From a checkpoint of a small transformer trained on Wikipedia.
Size: width 768, 12 heads of 64, MLP 3072 tanh GELU, vocabulary 32000, 82.1M parameters.
Architecture: LayerNorm before each block, learned positions, biases, tied embeddings.
Training: a variant of Muon for these matrices, 1936M tokens.
Each number is 500 + 40 x the weight over the matrix's rms, rounded and kept within 0 to 999. Layers, rows and columns count from 0. Numbers have three digits each.

# layer 2 MLP down (transposed), 3072x768, rms 0.15, rows 1400-1472, columns 0-95
589582485475456424571505465474491536516574496423486442445496521533485564509516492532490526495512443515452464487559489489486572532551493576538467447466476512523465538521491430510511608555472504468520513467476462482552482473474503494563610527481497520506461514463444521449450479437454455485
456525483485513484448527531570507397545545528490502526502488540491472499506535447461466467466502426499468443524522546506534576524520447528449518481499446483478521474486546490533511454548482635526491420508455565486490430500452541455535465543497485482487500502426473518487544504534523503516
519534496499540490503486499480500504530495541545464460463520464486517491537546483551473511493482515490545556511510499500490472533591541507514469469472410523462504560509454494492544392486485519529494467481471484527502519510513513520519560556490492539511491444492513541509554422509486443501
594470523534509476478500550532484512431498484509554501479464498478542579439479546430486455529407450484490485432420421417511449487536526498540476510587491436538480450488552549546512404600418490460509482476440453460493517507534501398564579553495497479570402430506467571474457453463504462412
520452447475526470466511520472505499550571508538497527528444467493442466510530470484511495518473487491451516517462468595531477493532471470494453486478426574494465503505492518510566464468540496507507548520540496555526521507506477511579487472550493411470463480482523477487508489497470515481
527566576502545553525498457514472501536536555461512452584536469487529461553510545535499437502485472479527568487484449557525518529485532520449466465458486606412529492449509508422446441516518498458455528453516484532505461500522504588465524469548535532461540540461474469549496511488477517506
484557496542424516551500504500498480501518520505497472501506520484520514478470496478503485418422476525521494497598473581482434551515544475538462470503506494495477536565449540463621561456487562520552481475504518452478562519512481557508452473532476491476523513511490504534473493435558482563
522496516465480482526559519480523530484556480499541516483519488476492559506554469544494607476501507525483489555496495497504545480523556533433499497498522560530446437482538498563529457550488545515433502433548493508539447522460440495516480547474438477505498399441478496491514455527510480528
540515462513415465505370438449512463503491571549536525463447456518458522590534533478636515482482588533510468463445484538495506456518469481495566536422508508539470427539433445422433667471474510568515525532445610568476541414461481459502545496510544506446502482563492509556468495537440444470
559520591499533491460545459515533552524473522525509511477518509492538473531505521475440427576462524473513464488455540523512459465481499420468549506494509516569469468474538444548515543484521498464448473518459442462485552534467579491469449589510530505468471505508517488464461510477476464454
400470500464519506539483520473522536464418469510503494521440511521472484465475468512479507441473493535477456505436551508518516410524570466509493516512544565505516523572555463548545513488502526509468522567521502494469504505444517432566486483553433512504498508424511502544404522513498415454
528521461465501441444515458441450439510422456531557552475470506476525507498480550480439496473530479481432508499545467462559532476489517424476562591480516559545513537439446455494545522558555424510641514556465451501555551548450519554467491491531492431437462480430476480467473502517506533485
452483521424573502550443496488550492478527550504390483524492529554530462533548545452438548472498450467486470453450507526472434456512414495440478500583547555543477447513464542480540516542504491607513471500451519442496506425520527511489470520499484438475425552541563463551602481439504441477
567590538540520475494507466536443470503487507479501466553462602529515580489413524426543547413440502509487476503517480546426482507516459486509522440528497543586560404492615632528542428446451489437394560504517464594435506526508489455423514545496514470448491480481532549445611469534496486494
509521561489470505416550436460523511502453437488510486471514516539480518464462472496459499477471532520545555487529494515523525499564460558494437526507516491504537508510463507476466504486514485527471506482514499530511528456500493502495523490462513502494439476462499557458494471451536542478
486443525576563531423505438425520595545543508553542493384473465524484522424547553611510457552511423488451503458429506506466464566486495497511561521572533475522455498549517475519439520498419454550509474563490453492467518539543452516461460553490478444372509520452598450495523468526442485574
512468498468470495472534425478562458479558508469514492466579536494465483548506525543479531513452502520519528521499482461498571505502414500474464552507488518478492569487498527421478602472463519480507492528438505536527461529529498453500483440457536523532488509550480488502472562489557463510
544456482478470487473540502470522455461505529490483513500461486510517542378529536559540548524498463519488514516498507448476424489552534510514486491451525409510503494465546439466534434459506517512481512501439524535503512532444479463470576538486506532521545542517513505446476521468475491549
510463442440503530503537454446493542522458473508564393491499535495454478464446536517489486488571486465497543534474460413455525526455435462483525519500486498450450493484484561470507577501583483484503484528565442501552512491486558481559502521402557486457486528454577542591550493499494567446
499531559523480485542517543546427523540503475533502495524527522463508497537535536492428513429424489522588477474525504494459485451514529520496506515464496503416509465495522476570467515512534520487500527452463547577501539529545474477524502522456379477541510521434451500482486530517541466474
485449455475569501503450439550539545572533483590509457480519455495506506478462545439520512481424521497516499503514510484527385491403509482488450486502435512498544446440535451449565485512539518466491518505477563500500511499476505520477549538477420506513464454546509495546579514472477504514
545523505567537515602556521527457503561494479518504500432530539524459533531531446521505481438472517539457433484543513480589525517437408506426474391519525521517484525508457563489596605472509458562485428541488480525493463515467510482490513507549520547524454582474482416429492451553476577441
533524445502499456516487501501520547444503533449501558525443543459483459454487487511551425476513487455491554527487422546526526470475534491549501574485526482464476511560469502532464501529531458526507472433486519497490496456511490537452495523461567481549479525526502505533467453526476503504
484506497506455442518518478492471503491491564520528561461433591469461466514476480528536524473585502534457453532463476509572497538550478555497533495427456514473507514516494462558441534493487516472534526468561484530453494492408441441527505419380493485487515465527468582501513441514496474490
415498484540465483515458523507502483466476534468511590558501503514431502506513521480487467489517534472504492494506492498488391557571494544496496502475509507481441459543561499445461528511517520532528512528442500539491534494476443492459430491483480513527552452489538554463511516447506562531
529517514491506534461488493558494552462507531511505571494501480529444527486503472590414464434463561475471530484523469494473491528464418418454540523569518513472401534544488545481463460482411493506590501543476500529462488627527480389518507458503517480476529434421519497477513544524464461527
510480476498559502535533457516514533436519630512522515520516426529548430396511427607464383475529466563503463521511529536576532540597557430501541529505467542444569473505479508516485623503458473482576592496501522530482591440538482503596487476403403464563523461493465487512491500503451490539
545501518533530550490549572450482448503471538466499531456468552480593506513495512478550496488513508619561467451473495440471558518420485569458479536447480537569488506488456520512518487500507500456469484446510455559483461470477612401481441557513543522537515456466470580535537511538540544487
446532494482497531458527517536550498517477491511516435479551550475544503535426516537598571493481443475503480461524489546523489535472490533540481496459493499438452535450599526483557568532501484491542511514521511521470484526402498507547472524529447459503540487567559490484517507495518532469
466477472544524559575519500473646616462506489565515478476529559459521382529465573398472533410566537459502467497509534476471547519531485569494423528526547509486420500542494532525526570562632512511516558443509474478446517503509497446452579457476494431510533468467475555501428552463527443493
431474544522480477439546527478478518472519492517530458493491493510586428510512471529460508483508532543583549397493488457448501518441470464542585539416513513499531517418502461504480527465496484522495452553463390511412465523504443467530458500511518517458454461548500474483524534505584512504
442602469497473553527457477494538543594537514518469521530536430516533515436492543486469482492480484564525517484542427476475474451505554472529472566523517494453445567449538424499511455476478506497517482510514471531537522425491455489513512508475495570504469513496382487436575539535471475489
555459498545470562497488508464498538502433530453477429485488480545471545464509519555499494472501446492466526598420517519477459532487493496504507470495455513439477505433531571512555543529434432514416514521512505496511440508524508483584530501526487536530514517490551531522449420550503499527
591473495568522494500406507525420494445507519475429597408552508478448521541505580447561552508512508513486515492517607567511435480460529519517536421414517465491450387483435529439524551513429513458563453409498470490462501480400476525460519483460496531553462545475480469501491439560476539458
485432507573532487448506585521474485444445517525522561505515469460468517410470577491555554581550488450438488505518586484477520486497467503529542478505426470546635499522460509464469540545477478489502507512491514457473502468442520561470495536451519536559443535504493577522447413432570477561
477470479538444441481495525441483512464564492510520519565489454531501540496467522552513535566506544477444468523559497524508544500565474530481560511476461514522543454460524457501483532514514496491500468501439448501503444496460462526520421478488540445513504553484507532515479409489441452542
516472548454491481512471473520503452521486503568470492554538477489455447541499442529467486429568533487480492472426469479477431466513498483491486435521466477573484494424434569441523518580551523404447466460501401497472569505520556503512520571483518491458486511465456532541505437552516427493
435514575481521514484493521490430560558490547414503419552516542485554533482511494483520447508506520446469454503512454518522503533555510489494510547510404479498498505501559584525530623468477517449484496533507508551581498558493386532496473498575464522506466484501505531441523510538564483481
482421451493508466533408551478524517467533494560517481525506488494559491504461429495580526477477522438523494481492467539436467427562501480540456499472464501563489490458463444504424418509508546464458485403562532453510499517498475495503554509553484502464478548521473425519444452512497542473
469542497483529481503535505554518537511480516523485546484557503411495521547475522498508477543442557499425538472452514471491446448525493520491468448481515544527562506528564534510505545533445450514465488521532484512456484570495534439434480500526490547452487442423501478537485506489467549546
513500546494497450515496547440459491451505557512472426505528577561514459525502505501566510533473439438562540520498483542547570481507481473564474472527437563542505459520507562565599474501503560606532557469431490507488465503547436478539514510504464507474489554384564456510490421521499537450
440493506502480527497527542494475408559449470457516515450561450477490513519477492561505486542539578475470459502535517404480489534537519513493421517482550486516464500511520523520555536455421492506511561554435455534501482493485493477515487477500484476493451463415513465550483460460463529513
567508487464452504551567480524532475476493531530546451490488481455505527467504513467463521505552520511540473530450559445530462559513495494418485618500472450486523462604562484450422540479554594422490499549377570459470562487509517497530446545522549485471456493495506529473417544532541542557
513458466420435490485517523516457520545539534536468524459486527502542490482511498521477543444542522513504573552453477494514488526481438426512472542534465501494467518479494483532457512524512502509484491520536444513481488489497481518498518554523531550479466500472514510493476559495498488458
503493539481501435501457543464491515503501530441526479491520433510529471428579440569472451489460532535497510423488546576532539474543473481533474491474491431531467448447554512465466501411536458463560543526453505443528519494453480474543518549470531567484499401504447504550495474498541485481
564498526509409494509463497450473519572548496472538495521474528549446479464449479468523459521524501470581542439452527450539508501476496520461531490498470476495556532514553495507545436488526482492498484511519541558498515474532483494535552487491530511430471503475502504508587468487492512548
521501440456463456515427501500530388468499505538456469511541506492511508552565509538559479500521431520500499487498487572463460471527535476523470496518512587585557540491438495520486545485550464480479568514499460477496406493486415544517453473548431532465537505497524531467521475501467533489
487500518483496483518483518534514496517517519525439469488426453510475441542499415487555506512524415479507573466534447532552562425489550512500473456432519462575462495449480494449501502439583514473547489438592525508488461428534528464505454539437483466526525517464438551500576501474502535523
476511459528550445435557498529468505442434486493502478561473520537535488455475489526492534541488536525517478495530499518481509466511496550557535458583544568483485504522490537468456530542471573487539517459518494534509508521469437522486516519451505437492498543570599490546488507476539492468
509446450538486511475565467447571453465475477527502519521469509486555540435459559477552518519530542446534445461487462468498463524508402441597527468454436548457527512583468493414428577498428473529562513480492542553479496572508535484563570486509444411472497476482535474560495538410509565550
476488604449470475545461489521538576481459431480550542463487558486509592532509520490467482475448506568515546403467479488519534555514533403537619474584488503593450495426470520536484554443530495538496448451561517571492495517535551477443397557545595511486520466424571508506460508529535566456
451518488485475419545488489550578519526507499472465434483470549515482505601498472516516537475506482416487519464502590424440574496521481502428536555535451477540499488452512470516499547491539534531505588531529578524559490549543567521448516494511475571586479479452409496488503537517491491423
530494529556483515500495496440499500533590479473434542414549509511515473489535498504521548511506455581515476498462458502528538525546564532495480501441559528474556526524541575531477505486488507431509544447602531481505515538480500578482444553571490511565440527535524530452470466481428494568
534525561538480528491480437498421504457541539509543451553516438485477521470540547488534473537467507518507489512470416484489506529478500533536487435507508472472545478563517435520464510500470502539449540526508432423505490464532532538481506557525498458562549531490501598495500519519529546552
555483512441529517518535560535508508487565566501529478456499520524473520525555481543489489484475489510451528490424536559571539517577482526483494512455528473484451467483458589499510480525475537458539491504551505505484525495546552570506501525478471490539463534482489517467421518458529516495
492470449509517494534499493475492508487522525468470504490484512465463482547550503469488504544547553549480523468494485473550508474499478502544502494510471601521507506527465467503504471508529494501472507513492480527494456478525497504461507496491486538486486529504449506540472527496449545533
521508459491463494513523487553554499479529511461533490459502549501495515491527544441555446458511473514481507522521513522499500491515439478491571469556529486517454468482470612554385501536540518500472517538450460568430471509489576521483442505499572477520425464440511490508485437466465533446
540496503480508529416522447499444415486452506450561548549504506489468370491531443461514488461497544525398516460471473490486515528491526488515520519566468401487590519527480442479451515557541530423542452498538522454441487511537425469470469523522538455518516451514476527540513456511466493541
525595417486476484574485518491632465480502450443537404554568516599516528491506480470556491503548518456523550526521554506452581472560472498507457476507534609522492435541498518455499514498494471519554477549561498549467523481517483623466468540431532480512505548541408432511555537451468486454
506557441529507491501513546572431489529452587529548483509548497461463507533549542584565455486590474470556527516388479476474488510456455517499612523509467577489462492418541508571471516511425452478441574510415538477477507471505475456461543483432484476512579550461498487473534498462547426524
508449547466456519536491514545507430527455570413466511484453546553566565478552474443570519519541528491463395484493431537502513534468435551518506487480500486455538490547578567493520489513557523436501488464453538506513407474508415555473465480504490540556451521441479463457499492497511523507
475453407484517495535489467550504507483552475447453452487466486481533539505488495486501559415523445500441469501453573487500506477452419482530508471492512499503511465504521503404421502479502446493526501438566541481581466507412508491510512495515530500509538534521472471466503451533454471470
470552513446490484458552464553550368503564499495477490559409486497447434462528533447488501521448473525564630519463530461507511511542492505600472525527497458398433477524577494496518559488470514560526429504521478502515506458484480493466495497583475556470519505466500449488458488502576488425
453506518501478536465498507484462598522476501473576468522454446496476427483429531456562521464501440526521485511493448441475555452487500456529483505466520470497451492421542489490518492525521478471459461473536531437584535451477523482548464461495520496505460485433524581530503557481510577413
504504575579517462506498547507484543501484505453465536520442573558489495505492552555436530491488573518514520559438472536486558510482620473494424472535539529508506530486505498460596563505523526484496488485444445527515512483482470513535457483542543510471543460502433527569510493426512443499
495415505530484536454441541496623512522511466454432464509528611518538543477555541463511546511519499470525539538540474484478577565529496546464486450504574487406555588591546491506530607484475442496523484468539463415419518531565499511488496419511494402491537433543508509534533541433527500523
529475431517543468466502528516449467452423493545495488469477505550497520518425508492418504524427462451470477504536585464566434515446540484482558560494425411456512431489495569519440506536543501463521525448587575501465482431487530591461577466502516569508518502411518470515486443445467483560
525500521507457481456460471480431481497496521526490510499532438437491488506529489502555527442493495460422534528530517476521489486502536473508506460510452518515546479502485561491520582474544502496500525527437476406538477547536551478542518491484551556492542520492497406461468434572485501507
528461522519394470525569458546426470510556505468521505500531506547567553557521481488380578469497520496448537455455524468532518487486600515520510528444491535525491544498503483495523500439485506481489535533420556545475459507466499457440473471519538534555425533501491500512498567479480491502
533529548534483487535504513485483567511519446563459476477435529424499512565486452509491434471456428488462581468533486466518537444507455494483516487545590508471524546536489484527442518471480506510517586531483504512451514489491563440491470490502584482511475540493492484539517489565453465530
478447448513540545495508527533401510472443434520489520434560443559509428464503511451469439532502422525486505502458502476508524477492479510491482485531456535440537550535514464517541478466498445458524561414581484571503594521513554451490484506508395496508489493408560459494456471516500526473
480484489526507538519522489515512489545506553482489529477574535496553500468540477505533475497546432509500462513512498521472472479580490495469501515508487518491519492509526453559524412511471442502499515487484536494483511457460532526508520485535517499476441534477467555485513507510510490452
522470502508525500481475469477517513497485487518548452459538510489501491543503445496494552510469500510491497398545553484506510537495470489456436456486468505486461508513484503501509492537485509500528503515521538506507483513528537519494532505486560538501522523489492507564524506537510502464
# layer 2 MLP up, 3072x768, rms 0.103, rows 1401-1472, columns 0-95
554542498517494486511538528506520529517527535514473580464428506468484518485518529503537495484504448497496537460502455554459452530483542524556530488511467485524564514492558491541413417508502521552469516546537530545446551515473478496530469537433495498511487525522508513473507573494522483475
575448486456527518513511505456491557513471516450540472505457523471454529487539462552489495530543463442503485428546567498451532504479501535508422442453509525475529484471535504523490443451506516444503510467440495555525466512496483566488421486467513512524505529539500553480501466482560502484
609506534577483475452574519468568494524527419542488490559479505494550561610430506383503501619525560527546473491508516460499466531476538465500516524450529430503435541482392498475470515458504523452473546437501473484543429487584431452518437471474438490501517439542524532449502475484528455552
544464497477562496567477505562493484554505539539490452483458512470489495525481471528574527502548582537509541534411492444564487475465499533586468517456531473457449509501518463449504543448480452435585463447540505538535485501571525446524467513428465448480474495501492588479484472518531455538
495576478524457499544538540414522507525402531457448546459489458493574590553622482467472497480560498582418520507526498406485451524479436480463496501593479489572583442471457450420436506454492492462467476525492501502527483496506515516500451481510522502499461462487475491483560447523489469407
537517522504504549467511579459453529535510402515458517428504485419489476473443474459477533556442468538507478493510474467493451517497467510562557422552532518440537566536579526522401463576501500555534582580479454483432580542484490411522475435516542502488495471522531406463450482454477512545
543505557539527500504531550506470502546488482507436504539487509568565511567433463484463528505485487489521476463514477448500508554501508532429489508462491542537451525539508473447511472544575539427473473566551539534510475581488544553494460521497514409464539556514566526486485514518470478495
492535456544595600488509498473485473431532480492542531500516524460500567388499489521543459509449551497506454547513514647503521499567469506553542425607500506527468470496565469510492525437492481553460445516426531542463515471471524485381517469480544529470546502374465528508481440461517538516
532451508531589478498511474538517499526514508529516484498560491540465416494550406479549503460459464514470440524527508530502465489505518486535535519520455433511514466557510505497509535459497531453511526486530490477488529486479478496497463504487459536506397514424434488545480495541540493510
555504529538442542563562500520454462538519570456506499469569493477476540418497521551482437465561479482521515469474441527495540484496535558511472447460502482458492571550458516533531494543525479530428519477501539448478520480519515512479511511461452512430518531471493486447457505471506549494
451490524511536545505511467462529493526441495494462480523550534468487579471416499570538456471534559508554491570524485514495520574520447491570477442489494445563494521503505527468493504570507510500488561524502528519463510468524586545498517486541515563573478527491492501596483493472515508554
512446481540464489493542525483498500460545470463466499534494535590481490546477497477545486482515478523487512545472497507493437517506471469471498456540520555473484459492481517491467482463448522568479522496478439484488427532553442466456395555516402510374471492541499528497563506471468443494
533499546476519466493509559504545479526547451453529577578481531435488626480541492553553545547475473534488516504536480487442478469566405509456448512502536463493473494414442585491487445529414479496412430624451559469510486520411411547443479496437542492588550510585519568540487537447465428503
486472457543520517512470532465511453523530510503448554445472481483465455576538532568512526511462522548439445470431437523475479475475492487522518562503535465517520498498532522491548524484539528495473487523489484505506520570461445541430538533543474468483466530527488472524522496525546480455
448485498560499453487484391480492536399606572432521451517466501491536498528508500466427425514461499530462545477426485489522492531508494487510522379469498430478459549523490536519513482523394524475484550518518532487495508485624523516530528515509509450534538565528494460535498569482574492539
557550547464496536482551483522497581486522532527478493532455429476573502536523525470507471492540492548512506514463528534476470539467560510482514510546488429531411473532519535500564485541501503464505539481569550476506552524551510566483482576439486500457564530514447463460471528483496453485
545476525538502522510447477459488462526475541501559554537569511439499579470534488502530482538557495499515440511444530461477435493521507509490466526478508439493544552487506553502483549442501505515540465521563453502497500466490498494461379468475403546532551462464457487474555532480450481507
516452521484506502464467487439489527521401462547460457448457538492430499525609527491493471461426553437490493572453460571512557570572445561570567491569559494495452511579488559543440516542461546442469505516615547396508425471511383457469418542487574540456463436515484443608504472536492428552
489508448497527501518539551503534427482448517481481469502542548455488459476504534507527517514559471432485449475525484491556517482511426469477441545556501551571482537510468500530498451491464465419540513499473586513465494488454449435526563466589511473480469514513537545445448526492515513467
538492467539557484515533519481571537503496523531488527498473471482541493452515497493545556509476469537443531527473562515398477498439560408494613492451498520474467484541492439467526558488511507528510487499498455527501564468561514437470490459437567538554477493532457518544512489456449460504
545579495482451423581533526496510528459436455442464499446549571460487557522439484451520499468506476504508489475490432512514548527451466533478519472515508493427495509472470524573454553551542506496542520505497451564482519428573449546499548464432554434519424500459418459515505440573477493458
497492569505504535487480508509450461517546482499494431492524518442620504562469440513436472573499491417425426494534542478506504523521460534534526383497512448457451488463494438517488477467505525502476476507557501544532557503542518461569454453521450547525524524531480553467477612454504534500
508529488481466516465537457471549519452433419519500464463516455471450562452568484519535414524436486461468470530473557570505398564477515519545525478543539513466515504534555451495502439474494498544507589513505529427525520478546528528545521496451491513508504505542516488500517508511558559518
476425502431551502483506538556519489560463482517486468482471462490528555458508524537529533486561450474534563497552478484497418494475520506469548503500540555520539532485513500585453572525538478455489527496482568491513455468464514464534483447525510452482509523517467491520457490517533481483
437511491482501503530481586469515477495480511429437513520562513538554581503560522518590442487510467474472460498427505578469568514485490510501385509485494500517493449452548476515473495480601524463464448526509473513517467398541473574479530536578425497491488567491510544438498467519476503542
423544557462438498548477493443485559373539471511481479463464441450553521487528480541455454520479496534486479529445485531489451539508512458533563429472516505496541593528451540525477532479494465501452507484469487555487484497467580524504522512437541474513559474424530474565521572485442472540
513570498521500501506432518497531507538451507459475529486519518505579547576457489514557515503523530493506494514463505404483490549568480504481509490530508466453574466470507434501508532512506520503523471503505485486518523537537489516498536440499450447513472583522522442483452553522468472449
548549461561478489475486494455559509434558443490459552479534486517510547526507496500479552541463473514479498535460436457511531553491515500503491527501511547488534552486516555577442494562615446471456519482477491486498545509505508529489527548463508557514482421441516533530498445528472404542
543470501479501548511473435421525502487527465547458416371423483604557565495467605421375405550505373531546531502543481559435513404486476497539573514498459619618488460449490495531483479462514409393549548442515427491488484454472485462450434559551558525473523486488447539444476443467512537456
488507513529490544472536535471509497449552435505570523486459459430448462503523529519498556532499560446482489445478477521506503568524477523450546532554482477450509553525508546520477468543490480476513527505502521421516448468523510517492526577465513593516496505508447478534482424478491383511
491503502515473479482524426509503477481453499474488526516541524464481551497551481578461530549526491463527457487551456537466493527517521406439568475481607568519517579436454502528497451466515532468462451451544491537576501499436513496459462484489448516473477544524492546520481512459502482537
509473537452537409500474527477426520530559466475505521494464500532443470520508524448455505508495554509552514471550507507450473440589494452469518483533479505603493390506478434514454559557492509484539497506479463494495510504538515539492510485478535463460496478525470527435554531450551481519
517446518454473529544525538489461431470594535519424497482566548457489478561467586529499531521478497533552463555536509503472516507491548492552475521560453458491458542488503549495475500483546550564577495448473473483530563503519541458524476509474507511411531512510472460565451489540516481471
524496513531551519516476474482509477543570469505487490508541456533487481531534513480520518476562495470541467516499516480494435427572469534468455452524488533403482598526516463520482492484507515555517483478505485419560470520500580500565445431499484506488492531550547521490502485560506481517
461509476498503554536551475570572545504447432379488460470483492481545541509483463445583528504515416483483470422506459538534481518554560502536530489558459511537493545498491517489527542539471482448545525512465533484556516516500524487529535513521462534510454546502524535455488620528491527508
493525470433523484522442395525452441487432464522485488495545504510416559469536486496447508450459574597486478518450428512460494504477515503519457483516573428553467554503468539467446506499510596417504487500445497447447463469457510531521447481437476477469540417462458555470478503455448467493
513531474404531470463488500469527537428478543467522508513529547463571522542525500475522604456527444454532519517420543457563497472445519541470545486428547543488509508462449567486484489573471524480479467557456533478481515519437585524504482486494535509526434494497511422539453533514529527486
509473579536485598463555526508543529452510448555503550530476431472495534516437474492532445506512574531533481500541484442501508483511501541457548480456541531459548381511573504522462549512490419478470485438529504378477523479474507534537522565493461474524447462439496506495527434496445583443
541510456516516532510504475470505493493505471514527457537533446485508552538489435501537474487572501480495443510495427514496511505480493544505437464529516498530480558427471554500484493517517487512496482501494460507455507472468529494545476512469511480478484473497540485499435476453510485480
530509455515481563489475492495462542490534479532439533514545439454521471509558475481518483514474480487446481515499489523506417530546457466469537517462511489475553523531545552513465443528436519470557478541521594470507463510500500450525526513523522521549506559468493502496573487501544490604
507478513556450512500510511493558459452517550509495488493484503581469471512412494446424545570468469548478507482522485551546449468455462569468517460523466512462414504471521464525488488461495492493504504521521504532481511551449446527496547511542464452506490478508478608555502524591474441528
514480530539538488495571580494474483462445469488609458445559527502511521388425500517502527520485536504449545515511529377567531541496552467518469499463572524506466503560455514444559538470474482513485475481511568416445522456532547479470428524539520548490478442421519452497455508496462469535
479513530558515516506507474498509474556450519467558563569488509556480487544475442530476555595501573460505473493469509521486521498510541511430513501491534526476482541460534558548544490453552442469427533481556550516492578528491477444521493454483467478471459534517501487521457438528491501509
431483461525521520478524482478530532441475485541520496471507526415523535528469524442502455599492477473553497541572550447438507485542445562526508512527447520435488601497525485497546524524468507524558463501496434491577490448497569505400487505501465509492576455553443442482518486493489471487
581511478556481538475498509507472515466532476483498487525504519527457443544489512470504528473460493488539477488496501474514476462491503511490470517498502511506500559495523506498427523492463527552439450531470556491467488501530499441474431462451483513476547480484540553483509542500454514533
464417534459474469542473495453532456512513482489474460501483511444539493492424486481550483478445418481570461502525457513508463513511521508501535520420541429550510477591534558492495542521545491443460495474458549491441521519511509492472477572540581417492543506464493505552539479520446454515
497430460527496534444500481456491504463509496459424459432470440498455454494551490491528497521559534481537555465531562485521392551504480496450509485585529489538447468466508484519546580547506480495512528506578499454455561416521495506502523409535516421533511456522497398523457471497481516456
506446562465548479491473479467513548541572482514492518544470541432483529513529501505546531507557495535444461516426422519549513546544536522481434501387487446480485478490537528554520550459517504562417478506472497510502438470497566515483520511530482531514518517462504516504531518493527463449
534436480506574498478538500496541529475452487457540492490448449496462509436538516503485543488538549532532454507481495570452454502557416514516493483535521528513526554501547547470412520493513488456526437484497565456433434461558491494535551460498444529424450437463507507573474530467458480627
584443517492527498493480486500496485538550454437557522499400532497573486522574441464496488516440517536509466485512461465448481496469580469471524520436487452482482502543504508454406530461500534489550494555478424492535519526508558547524374470529533515526484480450461502544466451508514389474
475599474500500498546460472511524502523549531528494556536430480523484480508492520431471440551460557536477538543530474434497470459492417514565538492452497551529540488403485447484453480517513523491495497469502527487500416522455471457541501496436508497527434471499534543600463479470510452590
454479478578536449469490490536447488444507525430526536517530471541487543442522497480483432517490503532412547469498535461527515517403482460491526462461484474495542515557464554540527486455484538478527475476562500540577521511496444498449492527470515572470496524588597461496483546479515515453
510453503580606475502531521490460526507424470498500545508472499502567500534530435533550587516478559465473499526471470536502490463499459486516517571527569537602502515457521429469440481543528467489506547470456451534475520489502548463509504443517488482473463447504588499488546607410490506490
496464473484467462516522476611403462555593521472521443508487532466460552407469484520519508491540549450459485477590506483503549572546598480515492449562498518521476577543535481562512493522550509590529552499538516487582516536509583488453531545475492451557528557476461576488460565474557495433
488511455562509556518490474529487509490518491510575464503462471513494543429491509508464533482530503493556472518513518485479485464552470515485428480522492505467438496461533478477477485437438527483507486508508500547549540524487528507499476506424522441550551537481554527522525539521504497462
458514545483523485496479518491495544526471532405410471512425478460474564505494443520449457501501521527479495540523527464535515526529475538532513474512500462487549532481517500482581466522516482497462483495489549468477514458553442492493460591482478487493538534579553453488506502473531484528
497502484527487522537516469520512504485499510488449456478465489380486506460523418565543469490485490585491412484485536530484463503423528491524506485563484503487475499488543529533442483459540488478524519484488476504534531446546552455484499487490540496515540498475477487530513545553479496552
457493462564510490535519482464550534534459429514461545565555541441559494479546475567546478484541553457477521531524511552431505483461505503529478457528400529432438603499505521518508581481506440441504479485455512541484422473469506551477455460480537489521446459484494497470493470477497456534
538504457491404455503486501538548451451499515488516480583493525531487555518567449516520519555540448526524477442514503512481486468476489458453519555553512489488533484454425532537448462485425547405562527467504583491513445521465495469517523524527527603550563524454558532475486481471459476480
405445493535499552545419533510520540531559504476426529410454632537484445563542503514401535483459613569458490479490524454435494594499560606507490519516492537521428509484546479490500565500595562486446508544529468503540540427542499455503453517509464497465474502562519458502494502533438489506
432512506508459465478525517464495458502483492513528541510546471558487529474503465521445485474460455481554539558462484517463515481527529529495519481503510456568500580476483512534519547553529588506458490482528427573489469494557491536478464462445552520454516460513525582532533598556502470553
529466473471555481602522519453542493510486505498445514493525574548540556505394520518485473575460590514467499503441572529539529557542486492492482403598475512512466520504529528531471538484540550442504558442549578505551483485487564537541550471501530543518448544520556551625489523513463524560
528390475529492574502531468573471498498451482486532571574491409595467500480502504500441509498546525479497520464575519481482545489523589493548493481484477589527460534488520491511533442458526578472491527460485462509567464499551546459492459499464470496547584503539544573484471534525509539456
504428543409443471500475496469489518485434474511504488488502497491418450483565478438552524484443438554477485472522468452459505469506557547504477461490499504512484501537526505506416491519431523559543491509579464514520492496476447452435431513514446517514490519617533429541505527516459504494
491547491508485465492454408503403486496533489586382501479398440541523507574401472484607476497428474515502482526479592533514506539511478524483495462493470470546505421436421566617509467469451526577543560514507443504468484480532514432424394544569496579428480537453476572535467343398569433460
508426544472540505529520530463442509564449440478488565559494526545515508515516541479541513522481506472469538479511514497533494530490542454471551537514528535437527483510508576499557472506538482489563435484448519496608393476516585559477532506470511497482524486461433434445483494466473446490
495466476524538484445584530455543558521523487549447462570547454456514562494522525500511535572475495541517465445575528554516556500520461476523499536488500540521479446432531471475469483516439548517539537541495514537477469479449484552590508504497470501478463502496476478499518554478486561521
487559472558501532543505541482547509493498476470490500501513505483530505547508562521516486468523524547454469443481478507552509457504528532416518467499515489542487561571536484469459485554513516496508541473504541498513492536514428557464427502493478503489454537531531392510511540514541507513
496509533545499548439463467421499469531471487521538497472464519540543518534486542492482455476507487483472488552544559481537478446458457490415491463477513469496497574477411495555516506578563411500458535493525582480462546462532572530469511559502522545507532508480507595512452483554559473547
516547496528592503614463562465480513487495507493480497490563509474492561516546548504520498554537512500544503475556480481410524522532518511503460525481512506470510483493478453455400503531529575547553497428496588480486481543505471477511463439493487445444504558540424503501511448556482467555
510511510531462477502467479477456464523477411460511514558519458436488524449506484468482504535432514458512526495496513494524482521455539486545487519487469512476477516539477512500454515459468559460465546482509545541496510538537522531515496551502525448440516466524544530466510534457490488458
499484443504514478492547572572524527480544538440579526510485479504552535475409466481497509491503601501491490468512474535554551487573487595505493527505518507537568468440483464486530547469454405523463479537496510507474563426488459527513492508515493516479467422541470515467470473519538525492